{
  "num_hidden_layers": 15,
  "hidden_size": 384,
  "num_attention_heads": 6,
  "num_key_value_heads": 6,
  "head_dim": 64,
  "intermediate_size": 1536,
  "vocab_size": 6759,
  "hidden_act": "tanh_gelu",
  "norm": "layernorm",
  "norm_place": "pre",
  "norm_eps": 1e-06,
  "positions": "learned",
  "qk_norm": true,
  "attn_scale": 0.125,
  "bias": "all",
  "tie_word_embeddings": true,
  "parallel_block": false,
  "init": "normal",
  "init_std_qkv": 0.0257,
  "init_std_o": 0.00468,
  "init_std_up": 0.0257,
  "init_std_down": 0.00468,
  "init_out_by_depth": true,
  "optimizer": "soap_variant",
  "learning_rate": 0.00477,
  "beta1": 0.95,
  "beta2": 0.99,
  "weight_decay": 0.053,
  "lr_head": 0.00997,
  "warmup_steps": 33,
  "schedule": "wsd",
  "decay_fraction": 1.0,
  "decay_shape": "linear",
  "final_lr_fraction": 0.0,
  "batch_tokens": 131072,
  "max_seq_len": 1024,
  "doc_mask": false,
  "train_tokens": 453300000,
  "max_steps": 3459,
  "dataset": "wikipedia_en"
}
Each number is 128 + 24 x the weight over the matrix's rms, rounded and kept within 0 to 255. Layers, rows and columns count from 0. Numbers have three digits each.

# down: layer 3 MLP down (transposed), 1536x384, rms 0.0932, rows 812-880, columns 288-383
# up: layer 3 MLP up, 1536x384, rms 0.115, rows 813-881, columns 288-383
down812:145096154097132098127051133147112145113127120152127101175133075136121141114110112100106126140125102135121153123123103066122160129136129132104107116151093145112090134176123119127156148127123165132126116170137137138114129141134118137184126070145133119167111104103158088161087111124128086118
up813:102082113099130120129156161117137109156142110139136163098154134122159092120154090138137107163136093062096132143138126114166164121126133141169121132094173137168157145113120106121105121159130131146137115148153137109132125167173167161153115086065137112108101105171129138126121113112095121129
down813:103175191139091153104127115160099135135127126157083120147123138038145115122112118110149145102175132171147132086127141140137134151142100148131142118136131139114090171127135144114144099085142125126082135125113194134139165080099127151104110127173099139160116119129118107108125138160155129133
up814:127160134155109144153114148109115108096165103149132117124092129142102069134165105097144154173124110180139120125154148112092123152168099121117149155115143139150135133120110152134103144121105117137098099117096146137093154127119114128101144186140120151088125118125110156081143124098121163161
down814:113149090132183106171152153102087159119183136134098132099102152080102148156147116156145087124152119124143116129148154109144156147080134099130138100105146134084143154113112106148079133139134098095131088131212120101128126157071116106115088085079153143108054135109129117131129144136128161133
up815:134108109138088145108109121100162123131136131131110141141123118132140122130173124115103146146121136134134122116129133136102157106113142136100140131135135135118181137105153148135107131123137106124150143108136127156129129130138156134106145140142115118112124133156130145099133111098111136113
down815:152139124154150120143061141109128094138133144158113064215110089097124118112097157107083141124181081132121139150130129125139088153147154129148135094098129096182097148169118143167132125141117148122091149112087101130142129123105105126129114141123128137163118131089130110108138132137148145158
up816:134106139122151127149168116130122136155159136149120176138131142131137158149151148111136156192157120122151111131159152126164121114128112125118124160124151104094113099127123147122116113144136146064182143122128149142132071147159149118143118105145121068141129148108132172092148130156084119145
down816:162181109121119072133204103133100149139142115108119111113108124051098159110143103139145134129144131143141160136140180127145127083127125129151162140131148116139138141161128136143102107096110126117107116140118111128110143121109126157172116128109114156143095090104111124140138112120128134098
up817:193090070091164093093137154140110153131162120144145092150144169135115088145112121126127125155146133120152146093102157193158100131136141117070097109166126124096122153066106117125125037138084110135158090103121090172110149112117131099119116127129117107109129125132137127120149155070156115155
down817:200140152113117143099091157141139131178139150156158158149137179133176169134091121153090096111109086185151164139159112116065117142161102118101170136133145138109164139139111146198162117120104131160155141150089136126174163142103114105115155099094085126175106146151156156134069158148129096160
up818:183124105111093117106129114149122129133144148160115160105124172129116116126105163094114099136118122155117132141134112115128125097133113151144142125159141108131145098126124123163146121174131113130117087134150121116117104091137113117125107104142143153116159126165145173108142137096135140127
down818:135094127127141105133115129141129153167115155127124119136138109150119125112120116137105105115093119141160128113138130132111108139143108094139122121142122112121144119133154116117160156148127154102165121083127131143152117131118142120162103124128103113123139123149151129132137112096141123129
up819:104096136129112158144106154147149114143145115139129162130147098121134131102106085140131107128105103121123081113113090065079141095062105103108137133143158149129107156118138119176117208133140159119151161083131127117110104135120143185088129142176103145110069126136168101120131166075120113132
down819:160146145106099120142181119140135131141088087071095164186125127096103173129149142118141151142093113121136154114155157118082147147143154120156157115184130140104127130138119103108087114103130101122132120124142137140116116158130086164127124137098145107133122099072153076142122123137132126126
up820:128113144148137136118121112083186114114097140130104156135120136122086103140076104113103141128138156157124125147129116134143126136105159141101106142122096110097135163121140127104095128124100156124090102119132111111129114133094103136089117099115144129149139114141118140159068132088141120118
down820:109139120150146108119215143064121140142109128129112103115093129039123140151113132116080138131119138166108121154111147141141130156112143114107121134133090115143123109132117150116115107165118140127096122134110133107094091107125119132120102089103137148154087091110131148097108082130111158138
up821:145163196110091103135123138111158114122082118104142123151138183111114124144081137130090121121137134182106147132132172101095151081139114123123164141104185191076124094107101144105161137126160130076156129143147150172143134143162125146130145142162139098114175138097167110159119110123089058104
down821:118169083131105124104171074148118079111166160159126133106120128090150100126142147106144155163144119156118117151114159136142140138115115095151147149160104158141122162120128114098065100091112123130115116168117144111139199114164123128098143141120124143102115119159128120127115164123047174143
up822:123130165147099144093143161176139153118090135114102126198092134133135156150132114107110161150121135090110137134105107133121088116166136152134114105118131137175131097183079157107114117125142149138178140115091147142135141113092095158105118162124117121125098125116114161127185134138098152151
down822:114143112154111162144153148132113141139163113125129115138161133134132135142121135110133134095125125108120135132106132134151164085133114129109167143137110129113110098140138086136137096151137128174131158129123165081134121118100130151140121120111133124157146136153171118084153139175160107137
up823:133142141154132130130146156124148118078129108122138096114108140134097140121146099120116151129137104149146107146108105127116131111161136106142147125152132134153137141119116150147108120155123141082111119122134111140152098142127134115148100122151126155116145119133133127140160099125136133117
down823:124157175105180168122155122100126136155125134126133134137140121158196163118105137119133152112173116101132169131091130115144132159140146111136130134112098151152138129142122173106117119137156181158150130096088115138139131140116147141091185149127105118128096112129131158120198126119163133160
up824:154115116150100128108096105108108134121114116129118085135102082125100122115110050147125090111142162107116112129135130142168113086121138117098145144123109172090136136157120118171153152143168114156081104091085148124141123159139117122150103169110104114121132113186091115117138121122121138083
down824:120060103135114105124138164118099121086122092107115120125121129112162135104117083123092109113120100156096146124122120156142155167120079136124084108117110133078115141128134178132142111105134128157079149144153110143115135113133167126146166167138063136111141117129118143136135123153106125103
up825:147136101127121127123129064066100069130138112086158154107132139111131148156161123083100109079146103120080099151161125112126096139101134087103158150114151129163122132144085124088145097098077103140116163121131149151140112132164130148122131158146157133142106150129129167124091070122155100107
down825:131122145127119127107182077081118129165114098079140088140134079118110128136116162092116099128126124105102143158165159098091086139153136116169134186126151116163116127082141184139140175049097158088174188118130117087184144139135114171196119142059151141133087151055143105146093150104105122113
up826:145118130085145142138097144090179118096144108144140148117157120150183150100156169134148123137084126148104144131154130131123117112126115125185130125165198168129103070131153127042162065174111143145173157121080169103129117125121127140117130165126171132123110152133127111085129121074114138159
down826:098132114121148107104103107158134131135122132149181103159121148171141115137160119117123133112137096139149126132166135119140159128116138127154110173130129120136118153140142157119159138136112104115179115132121140133133152145145091120142139114120143132119128136136122156121129131104091088121
up827:159140145133125190130108160101132107086137110145142108135212122151109167126166119120145129094107109046130115119125082143112133179105076118117119155110117139162152142152132130147135136135150136117160088139089087128129155162156196154108112160078085128084109164145088139135154113174129098142
down827:121146123123137145157158111134179135091154134114110131119118109092085158116099135140131128101149083150094162151164156179117117120108120107110138154147121140127136136102165128132074107135145111149170140144129169144100168131147131177121108140138128146115160135098100078166106143090168162134
up828:140146086160107122142157104137144135118156140116168147129113180120100096166120115152106128095177139129114147117097135119134128119103119107143130111121186110134165114123119136151178123144113112100152116107125150091153112163095128132078134109128104105112105156128110097158118116113149110103
down828:186146106107175139113186164096163152154124138128142120090054138096105138109137146075078126170152121131128125150138129151110128095123085077163159128157092102167105162135112142120165149131131122140100154145116135091141119060098121110139093147089089112141125157164068094107151122091153100194
up829:106128120134107177152115095122136113102100108124133129115120121134128124143151087123115114148079124099123175147124145128121101105140167132159166105112148126107105153102099113149093148138120115105167146156141099148153111125137101163125128165110132160136151089085107109136143139117132112128
down829:144118130109119113138125144144152143120105112140131145141152106140094131131157130144139130136119119131130151147120132125147108117116135130111130127128137118113132120140120126122126125132120124144109115137110127104137117139124144134118160157136125148127131111149127115128149135162117148132
up830:138122176103158153081153108139107145105155117103086095149126101156159143127090099124081118146081148094123135106148143112174135119126097181149139087104108127122143122163100156134113172132123138127088146113095133102117128119143163116117168123102119154115143109153114134119127149162160147162
down830:152163092136129156122163161165118107153128135153122081115130101099105187109108113173135103106151105104088128129135137125135140150154095125135121146103101118109159110132093129090114170072089139109142122129122114107130128135151146143131148128075129103191135133123142111071104110145134120124
up831:112135114093142120172145123117160155157144104153157141106117177133081104136121101146096141120100107118156128134107100123148158134104153165097129150130111169127126134161146148112133107090100143168126098055128108162173116116132170139107122139146138122108124135132128075141110113174129132127
down831:116144134124145171163136086124161151133170142124132113136095119123119110133100145108100143189154138171121147114137081160134116124133115127145132066147136156129116174154139167153130108101110132129103174127123147128155091088127130137089125137131165138174143141131112132081123134125169128140
up832:131125150127129139121126131132145151110212118091166137129134147143158144097142095148115124111117137160118167116139160126153161080127187105115117104134108154131113097153090162119100129151111131116112115153136108103106154107136113127117116152122090128091112125127114130142108140124136102107
down832:095130092133125141131133154073129138149164137122084115156135139089130170103160079140152105079132096103107107113102120129135161117150119129125172137124104134124146122107106147142106139137158102084134125116122150133135169156121133092163066094137096175136113121132102095101090162169151149105
up833:135092164121090140080144141211102132109116118089146129118141159153098134130128152165130113129110103142108122116139122160093145091135113157122145127117113127139136147089116106092122146113121122129091103114134095137105130127089157143143116143137134116103105114094112111137102133140168153151
down833:129124122152199154129147109081128148148122165139120117173117125111160098141140079089133163125097128142148145079122163074171128141107135119137092132157122118121134128166135071151098097096158125115114145110148132119164160083144131132118093116122095086135164155091158121150128109130122152143
up834:120090114120144100176094124072092141115197142162136100114145119137144151134125128101124111138099105158118160126084110156088132138131113145116129131151137164133183113060121099116107104128127096141112152105170163144142068163111099139136118113160143104141143109123123156135107156133152098121
down834:151116110135133145148118058112120100162122100115136124102129078111149161156108114117102116092121123113144128098070125125103134170105131094202129112168160127095080062155160110149105106071164141093131124146179125138156075170106127157167142111114133060125161142073064148089157146074120165148
up835:103139162154125120176119115122142098129092132113140107115122135131164127142116103127095121152126128129126114110120132106112108128113130118162115128105174132091118165113128065096107132139142172138136108132126132135149130158127115139150088144154148124141157116134114135120123133115152140098
down835:082164105129108146170128151116112138103083153097133172090127117140150102153095082134130101116150142113119138120136171128098096143184118115150152166140086153148128083141137148113175094112147142134183103166113140132149108167183133159142096178121142118096098123125117140112112118132100156165
up836:088098135107115095088169170125112119088090177143069097150141161114127097148143142184099098169122167109086094116111129150182159094106115148152142136071175149133097123128143140129160126146124150161139134136138091155086182165161160118086131124087160174111126118134189095112167100076088106126
down836:134154163115162109120137119140138092119119145086116151136115107129100110129105109124140138118145085124119137128121137152159132094158117106137142091105093140147131139112116126146115152123110129124131130103085112121093139122137145087131167130142160133116122125147090141159114131150134094125
up837:154120120135121133160109118110145120079136120137126143112131109156173145166123117121131122121134121106136137120116124095107067151146178125095147129093167121106136137124170170109163114135153183138111162109105120116114134118147143168135110128133094090152117132164137139170133143115145166132
down837:134132137130137113125100151182114113107108159154134112131140154116157117109120142119125125128079130151132135122198164084158135153186156122130133109136130135141127137132107111137128102116107127133153105118154091135102122107106123121106149143099116139138111131119132149157087142079143122110
up838:128092164104127147111132099176112063137142129156173149076072197118126126147095132113103114114168138133107123122094127102143110116141132120122091138126102125114107167137173134154090114167178085173137100160079123130121108140194130119119106111133127121110153066170099154139124167109087119164
down838:172157161132124108113166129084112161172176116135125061153115134140097156106134109136143159146138152129068113101135132116166119089133133125104168142105168113124097092109136102154119101114153171109132152124136160143148142130142144087151124108180144163144151074072123131116188086118120125188
up839:117157129126080122164128103131101115119177113105120152134118124159132130147105096125097133114166167138118117128118143110088177164119134168131119127117081110148119142148101120122126129143125124150110130096164122150161165142163099116123130125096119146122106135136103082124113101111131162110
down839:134114027105135139129125110097155156103096158116146128077104144072135110126152127159074116131127106119120152140127112169136144132129164122123104155126161141154097135115169144136117085170123176105121134134116146083115126143124110132119142155110116115094140105056160123099109146073170142174
up840:167136098170123118155127125088086142104149127173153097084162140161148175162148144116084092133141163177105119118135139140138068165120148103149184107081124124061077137091122128116170142153111119101140101116135142142154114129141151122103092099100101118132148113127139073158127169169168120131
down840:123146131134154136113087123111136075155107168103109158097178139165199154126129195099038133126147154129113156123130140105136123147160149083114098142145129071154148125123165110123219064110117131162067159107169075127152123069106133124130212092079137091104182137122151111070130162137177145132
up841:096098111117147114080114130120115149103112096140153105108136124152105147115093108137122102112106149115115122107137090097132141106096140127082133139155169149130127156131132189117138151083125110141131118144124132105140151122102104134139122148133122152143135129139111165172120112123118106135
down841:147170130120141140132200117105118161159069129128104125122144119116148100134105135134088127114099112129120124129125119130137140129131123127154133150143098127127116115102153122099107093160119127084124106155112137118103135137169139151131097151112158135113137110091119136108082098123130144095
up842:151105116103103168120109119146152116145124161083123146142158164095122101124100134152162108114129137102159103103128111117130111127130105133104162153115150127144104095137127091082140076129131120124176136125121138113160118137140176159112054102147119124130085139168127147090131117126072093095
down842:105109171153114109161145116117143176102101138108097124108163115066112124109119134069155111138121119113103172155142153160139097136146124155125169158095077130140090128175095133139166162088090097114145087126174086118096124114105127131120102114136165128145114110079152124117146168120109136128
up843:169158129111098128153091146119144144135156155101091099102084199132109122092124089084138125143103162179146052154157128145169152149143127148109095163144121140156128124107097143147138117159091111108143168101145103108124142141147125081146127151145214124077141128102151180095164139091113111134
down843:097151092093153112128090163097124087169131117171121146150057144142116110123140102098071064121127129147087150185142096138128066128149161122143163082150152055073119144115112168174156087138130111121154096114127115119063083194038078111118142130146155132157052130108114116088079120087099143086
up844:135125168123068122104140092134071170108100140121110148156113161140104113093120123154123135164108186124129167150101140103078140154130109113139128136139092084128110149128143137151122133169109119070119105132107147130155123103167122137118104112130126105112143129165092080126142083145090121140
down844:134113124133148112142099116096111103103141084098138149153155131083117130130088111096129102090130136142108105137132160140126126109136097106109161147098127165128152147129167097157103126141140149146096075159145125142139123088112120134138116144121142135141088121141112146102166150155133138126
up845:164134141137110127161127116112166134135111112114126162113128126120127127133118149163124124122126166118116152116099079168108099112120097161151139152144118139134145133127164132096138136151100139138112129146112139159134144119097150108122119158125138121132160123127120149129116133117108138098
down845:130118128136123129146107104144132115155118110129131136127163108159140136158137113129169105116111137117121119115139132072119139148118131134168128135126122123125138153136121138125162133109115124132103133129115115138114117125115144143146120130127124152164134117151129158143120115131120113135
up846:124146145148100116159167139160114154089121142106153135143136113133139101152144166169141134139131106141142118047092154082172124083121185160120130082107181135149107151109140128127156104126138136134138113085110109136123139090144114113186136177147138111137138157157152088145123138136115144149
down846:146130101093177089124125156170151144107087109149170144107096139119122122160083135129166127120158073118134110144132201097201104162157128091159089130108129160160095163077134148119144085133121087138125079091140124125119159117124147091106094113124131150096122147130131133101121098098110078155
up847:120147127113113154093128168128140139088150153155131103150126152128158160161134113153094134141103157121140175139129111140123118093140141126128109146118163148172153129055115165126105120114132127116098113139168096124106104126143151123094145156132122129084130136137134140154163142121141132105
down847:173105168131170124148111154088116123092133117169157073158189141109151071130106152093097149091160109084124153097145163125112093152163127149146131125084130117126126123170109162107143123096131145124118122095105123116128118140088116079145120125121112148166141116083099125119149140117131130139
up848:131080133177129097106142143129133135118123151133151119158150154094138109123140174124118122168120134119103140112093110199132136137100113147073134145165132178128058126104161133064154101176152148126121144170162088144061183207176129123119116149160097117095119140111154092156124140115109095103
down848:136096151114139125135108131145126143122119138160137138064120110107106097131127150113132117095115166151144126109125147164093122121163137132153133125093098167115117106145095108113112112138168167121131150157154116112127153143115176130162119138128162131082110120138112121116082104103127106104
up849:129190136115113153154147121141136115114099122152175123128111134139157146140135094097132115163145111167117112128146105130154129198164132104104124115130135145112081116121102125175155136158148079153149111114152132102114128124161113141129184131115147149116128127134166147130096136055162140156
down849:178160160128130150159100102155096098170071106180144141120105155105147200104072148132140104177149140145153078126158103153150152165179104137088181148147159125165132142138088148136110086136107148137175152149132208082142118109135128106141136091065123095094134100105204124114080166164169106135
up850:108126085128110114136153088121122104114110164134165090133110179133147157154088129136147203088131105104136106152129117116089155109121159097088125126106109156136116131150112146142179144077131183121106133169131115156106095106175094132120102163100141113071143132125118137113097126103115113103
down850:128125083163116143173142079110126152159109140130125143157119157130093109151098134127123116077152117136142077151100096141130178106088152139129130112141127133109114165148107145124142126087118125129088151137120121185164114146127114144151090143107161141191117100124116107203150169094122164100
up851:154170184167155141130112102134157112126082141178125174115135166150146140102162097146102135113137169111128138135099123110147141113167100171139144126106148091165162134148144141089145148086159116158153140083120142091128161144112098076153114129105104112120093127127167132129115124118148148106
down851:151162130131133117143102120133080106104080105083145147123076116131157136134127103126124142123149108120146124141164143117080152101095131095159152177112085081114148076099104099151131085158189104126108138138131186141104159137117071131125127134110127117166167164133155156116143148092118153147
up852:095140095166112107142161115100138133141128139153111084091166138139111094108141134137129129077121085131136148165104118109163146140142150124114132088120146122114086159130123191138121123126166140096135129126132128105158123118140125126128132140123119141092124138128109131187115123133135114112
down852:129115119197125130150196113058129149142131102159127046097144120181091125130105135088054143151094094126110137122129145122153144132120130090118133146134133107127112131097117133110142105134151150103076152166104173097129121096091110164201140120094103105144146110114115125131116119116140137097
up853:111145090138121163122106101120101125185142187112114101145093163162111092120123155154176113127105089150112102148132111192089102147124100108158104098156122115146137136162192116159108113162163105137130111113150165081095135145076133140115109136131161156136138191175072129099092127167161122177
down853:136124122129089123099037133165146114143104120095123126169158091189087148121171118092092130177156093117105149096134161105133155089171116093178127132102091150131175195162137136139119118127146121106137130135126151134126120156124119163133118127088137133148146070136084120132103111119128127156
up854:153129142111154129145119094121119129126094119129132103106112126140123127108157100120128139126147136141127133102149122104133113103141132137107129140126120117140121148154133115101124111149149097146127133118117123135127127125135125099110133115103132103134103128150156105143133122155142124150
down854:113141118146116140127139124121136122148101130141116155130114148166118130159157142090143099150162168110153108125166104123107128121137125113155149141133141132157113124126142124158126094126127163155138133144101107140156148143090147143105116126115134109162104163100118103133137117114124133123
up855:147075132218135103140118129137137106165108125126167122144082187146086124090102128119102145126154178134109151126145130125101096101139107127151130144082194137089131124121127121096127143136108098133158140171117120163119107144106128126095138148133145131158163104156123148122124116087141127087
down855:137102170156063145151132131105150088143128122153101173138142174186125097115110148145090135144064118105161138085103116160161145143118156147114113216076090136130099120148131136122120127148114109141124165124105121120110128086103172115129185119172130088129145176153113154131091137158151141152
up856:075126119139093122103127151181118119122173137145098154164130147133164107145143110106092121139120159112119111133078168128107163136132144138128112135099145168148143153154104119101156121105137122103103115142137130106117150164096153136086137134109104113117144140124136109148172126161094157105
down856:127127153143154131119165094179092127155113125136086142110129112071059150125137109141146131132160126116154148115096136089154151171140123128145091141125138149148129121104111099086101142122126136156143127137134119125141128114116170133125132147133170092103143142160149106167119114116143146084
up857:150137111158107091137128080166089145149172187169148124130126148135162160126153128133085132115116148095155067135093153123152130133142116116099072123117118140165107175101137143153124136153118142133118133141114145100106108088153154129099102144156126154107129148158130126128121107146147121139
down857:107141096125059129158174116162148126178101148147140136153139159157129137152071116145120141146158171129104128116118111122126133121105135147168118089149108149156071118143154103137100119127131085155142116162151136131124123105122119122127090130153105122161116121154120113121142126090116146153
up858:137121156145109120131126089142105191147123099136124156109115129124116126148100052126121143129082147114128113166129088123180154131136116127127106122064161125146120074111120103133127165155108159104158099135084108098106132117142170179162134149137129141106149138188107152095104146168129102145
down858:112118144092110095100083113177110128107171119177075163098078117094124120094155104110141144143181112109098090122175090110100131100111110126170121105135092097127168103163136135115140115130069131110149157115091110143141175150101090136158118089108070171122107135137115093129106130151113092120
up859:157152124166122132125132137112138101138134098090125115135175124155122093167070123112093114104141110142124140140111102112089129103179081092143139171127119128126116109132115143105127133107128120122100110135105113141115129141104123100140154126122106162097149143127135131125124106141083152156
down859:127082091114178105124139112113107100111127130114119111114117112138083126115139156079119153084111138128102101161151152143142117143087154109143168079134130150097156128146131141124140148169136153184124128149134127137144105148154114148131131127153133136128124080094117166151114110156142148175
up860:147113113185173170136146113094124081122145102090088156113112116080112098140134081112104085137090182175118149121148104145144098154101122178124137095185128174128072169124095126134101151104173181128110127139124142136137118107148140119157107146131132086102146114136160152056138090101166127119
down860:141169125170161135124197131096100118117089182102102138118130118062108129125096169093167131167157107141136124094127141122132146129131115217094146134140123123143101114149115102170097087156085145152145192172161146127125111111099134143150102103100166133130149090104153150103140132120124149144
up861:119123139136116125109135167114125083136169117128108141137129098132108145122113129129143147071094151130121115093127164121105129140119114126101171093148085148129109113105125109143099142145139132120062172099106090113132118106100115130135118127128105118097136158144118157130150124103126178125
down861:156109094097104176113216140107132137182154111104148147152134111080121134177134098130103063106122163111133137123152140123118091129154095101174113135141113147166101136140154100143127128119142117133145123150124136114140123130132132136133122140100150114131171114098111138104133130116120122106
up862:131075133146078152174116127133103105136165117159124117108124154176159138184123083103140114119131097113163107101138116117126140161126111079123155157135123160130146144115120127134145153120176153150147128112135146128160148053146157106150098106166117136086072121101095100110104089121103183139
down862:098109126106102144151144101162159135107075139144123137083092147079156195125097112166152123099107120102107133135128155146102113108166132095151115126128118115117115097131174118137104099093173120118155102129201150149194153136121071120145092139163130128171084113093118101130133151106089115115
up863:144152110162134166103144131144099138108071089161128114187172172140112111181109138144124168145112124102123168112121119155085158137117123147130131136101136139085119120104149144077140124137134127151225157119126078167147120101133169130112141122142161154105119119140124115125195137149122107089
down863:162105130157109125133143153130118109072134122147124100099127142106160155115096171106129138128130155140144110111116157118116134141137114106168145151131127118135116126090110133122114079128093113149142110119119130092151141128158125111136094112115141084136082139103148123167075142126113114112
up864:138159131156088134172135079119152138176164131129101128112166142134121124125110188086125101156096188087159146108132130101145172097119142110168173195120110110135158081116110135103070101208155104138137148110131101152142122146131123183073148114173125136142084086137162115093222131138153116106
down864:138160129142129128105111166105123145112127103103144166126148102133156113109127141138144113137147158071135131163152171130142095174150138128210110122108120048139118100149119099128136109190071111114115087145123097117139137130124148161121109114157106124135128153140098121101115119130130109145
up865:118074186130125099178132135147150144110089147115138164133101136140116125109122179189170126120117169139169149126100104157129156135135131114167158086119134144126109123077112125128117113120111110162143107113095113117112160140148177168160143159184153114153158122134094129083140118068172130128
down865:133100144093148125122114174124151149115108102170146170113099148195211148134100124154148090139098158140142103125129116137119149091158104123144147114145110210123102095105099186125130126121160153108109139117138135081130122128128143129159175140151117170110123150166143140073122170121147133090
up866:101115102160137166162128139166110130127121137117134102135155152148127114148178111111123142125090178108125151156110133168113136140118121092142102101106143089119135105148134146166136183116124114120134157122139135137116094132126146072111112102159060183134089128168117145102169126112129148151
down866:100093147150148159118113104118164080129168104130128120182175129174126150168106130072080104141119099142133165154111113138131155148158123135139186114128134160117128157171158140137105126143103184093128070135105134157130162151141153150122127126111138138147125121115132113081153131186150138151
up867:151133148125164107140102137130147138140091132125164156142120127112092078171154125107165158163113145115183127112148128159137138135110121143115157100137124142150110178108139086166159133082141134099134125136136143152107149134083135135096130150130085118124115165150129115139146120129123102108
down867:154144119166188090165120151204128102140130137120094153140155113052095165183138101191121123116112118104121144152137158166076140162126165144164205150119119104082148143142117101113119191112140105119105128104115110137102119138121110083120103087114131080148159096076135098126103137108141116155
up868:121136109110142158165127118118130111116094143147146136108117186124123130122144159132094128158139124120075151142078094144119119122092086161141168129137199141176179151145155124063161197115143109098135167157155138117114157154121140092108130148165142109081113105180122119114154158119091128147
down868:113157101119118112134106119153146138089143134124103123120139155173127083124132132125143119116096107179170147083115114153185082174153133083184125133143190138131130108146109136198151116126133126138165090088125128118148103196110157086156173181185169098160110102063165103060128138125066135113
up869:089093093119120152103086154188141118140112121139114128158147121126063152098109124160130111117131133126121130120119115136103111130148126160106127140170175124095110137118114125128141083133134105128166137154131134104117106161108123141102180135123099172100175147143156164102127161118132079178
down869:110120157129135087165113112135173152159141138089144136127151119117145185100084109178181129157097107139146165177144129090147116109118108118177151173150122062137161176157123123175139099099119133126114117133132106100164163148138125150125142129093102145162166116142134120106102172128136103134
up870:193141146108150092124119119164155134141102114110132142157181173136063099123123119129134088156122103116136155135109127133126148108131102132134125169102112093114101149183160116126109105131084179138131145124104153118135130111155132132120124168137096094130149099157093104146109186141154104177
down870:125149124055112165094166126145098151158116130122115122087149118102157159122145086142150122159176127128101094116122109120123096095113107106127162119158106115115115168122091143120129099134112212143166115106083101147131154090122177110118086118130142130110109124129161104170112129128126118159
up871:067114137134093081077152089160148162128146101076110121123140113119153122130095141127147118139142097156166080098067130154131122156142109160113129099115151157076113140109138158084118117089113107158119112136138149127130143097138144171073102109147133115099131111079115107163161145158093144115
down871:152127114089120107115129140122103173099141102157152130125124120177155139145152119145134190127122108110107114104143091135129115085188140102156108102126134145161110124135126117093127106080166127145111103126130141133163092096145130123129176142159130092116118119125135179161117125138138168135
up872:153135110097116118105137150141114086100144133142156135097099149135107122136107163125089167102112120144131133109126136190121165128109129172143066170110117147105161154142140126116094105128117129107133165137090176124155124133118145139138103126157110104140113118130161085134069135163127119166
down872:134119117117144140104153154111133112137136086105124122112126136144093067124122120111175101142149126116094126181109136152126150135122142152172100074166105150138117139159160142142150137144148150144169129133149135148127142128103114096161149169107102116151103128123150090153120134114115134143
up873:111137153134152132146132141124164130100148126136141159128138118138127111098122095107151140137122127139129109111095151161127091130124061143072125119128140134162117129126181144123089109154159159138128153108136103139157136082120102109167117150167170165100140150169100123120128091167105151158
down873:146175101096144093146120147138155182112081126080103151135102211086152134149122168133120145098097146109127098134153143115103124176154148133143085140135107138135157129143111107137142116102132110086059073131180122148128133143161136133135073139125162140117154131102141137146138114102104114103
up874:157134121107116137111139115118126117122129132113106135136138163171151135121125111115128126127132151127120118150156132123135137144118092119131129128158128132098123119133119118135137107146125118122110143121137133131156131107142144162137129152125103119113120124153121145112129122145130122108
down874:121135126116129124113129120128125144131133134114114137119129142136139129123131094113140130126115139116124130128148138124125128124136106106125116120142106132133145124129140136136116131113133135127138134121130133139114116126135138130113135133120128136137125145142129125128123129138137116140
up875:164130111111114123140097163143109131067114109114112135126121159130158112105131136125149131150088151117135117087144140158117118182130107114106099148131110155085126133119173102105115191153132131113191163139149128117152120109115164139087112130113116035111095147122185138133103094126151143116
down875:135130121158116153124140128144144131126112120154160108109131137110118114128133160118124133103124133132141148123150146116149133144092115111119134107110130101122144112124125113116148094120149140153105153131116120112104122119151132100113112122121073158086097140171108136128134129126130166119
up876:080107119126085130129169164137143130111152107109071135142132143142101120165110166139075106127137109148151162134126127086160123171129101153156118130128178143131135082181119123149134165098091128123092151111099116142148158118098073069138097144163135112139138141159103148164118118097116140136
down876:110100140129069145098163140093131157155137177085125144131140117112111154185148137155148120118132116112122183083078177131122122191134140100174099121137159153111125115130191130122157097162107155117150098143166101083140166149077124149102100155122136117125099141141131117156129089142143147117
up877:136134172141156140135156149093147134111103164118120116136133129138100114112147108144122125157111127117142100119076133186162114149149100167141118159123137135124128127150137140055091143173141111108108108122155194147117167066099144144113138157189150060066105136150148126116153088092103128156
down877:103145128153182133111089114132115110102163073120096161122145157182132145084096126086083138136100117101097129145102142114144113116140138144151118113108095151118145117129072153118149142110134152103125127135070155170129144101103114185123176106125094169168116092111142110168096111094119140135
up878:098125088151124133132121100151150091151130101143130099166147151121125133130129158126140174140111132078117096094141085082133161092124155090105131142117128105094081100102115137105107153166149137136200120131115151158123114143121133138070048152128131118069104101125144140156146138141130094114
down878:109125131159169115162103112133135138108134135119076118115139162131108116136114118084159140124164093140127127155135149116146119183147139144187130114126117161140133141175088154111122101102105131137107103136086150188143124134146125090116104138146171119171134127141144112132112153103128148139
up879:086106095097139139137125132120128146122120144157085110105147116104140124124160134136140121176109176142163108109120095098127136122107122130157131103151136113142118113145109118147114113134105134113148117144107124122125125129163143149104100097168157140124116123141146130094145126132097131158
down879:143148139169111146118146115141147131151080122170104087162124143084085126124097159135137124119145076105109125152153161122153118137107136130153124133123148123135117146102179155112107133160159142138121130114146109098128123145147100127116158141131130102140136098131132133180106149133121149141
up880:209117135141133137155125112197175133146091118131099161133144131107159144116111129118146161103088107133160119085135126083144108116093124159135087136174094084130144104154111117125167144138181095146165126122149164099148107073112131113129140099095144153133177126118123124151113106116100145141
down880:123178119125062089155107125145118106105141090096108125107124148163166135131101142149130180132100137152123134122124159161119173113136150143160154090100135096130140166139118132147166145134127152118133099130134146122102173132133099127098147136091148150110146126139115095094093167137102182090
up881:097109131140106142139187117115119120138097120121136146126158131148102126128150091129099107083126168184133125140099143114174097066099122146126131151147145140131136146158135083106128086112118101144101104120096110096136112160120110122133093159146092113115136133181157122110124127169104159147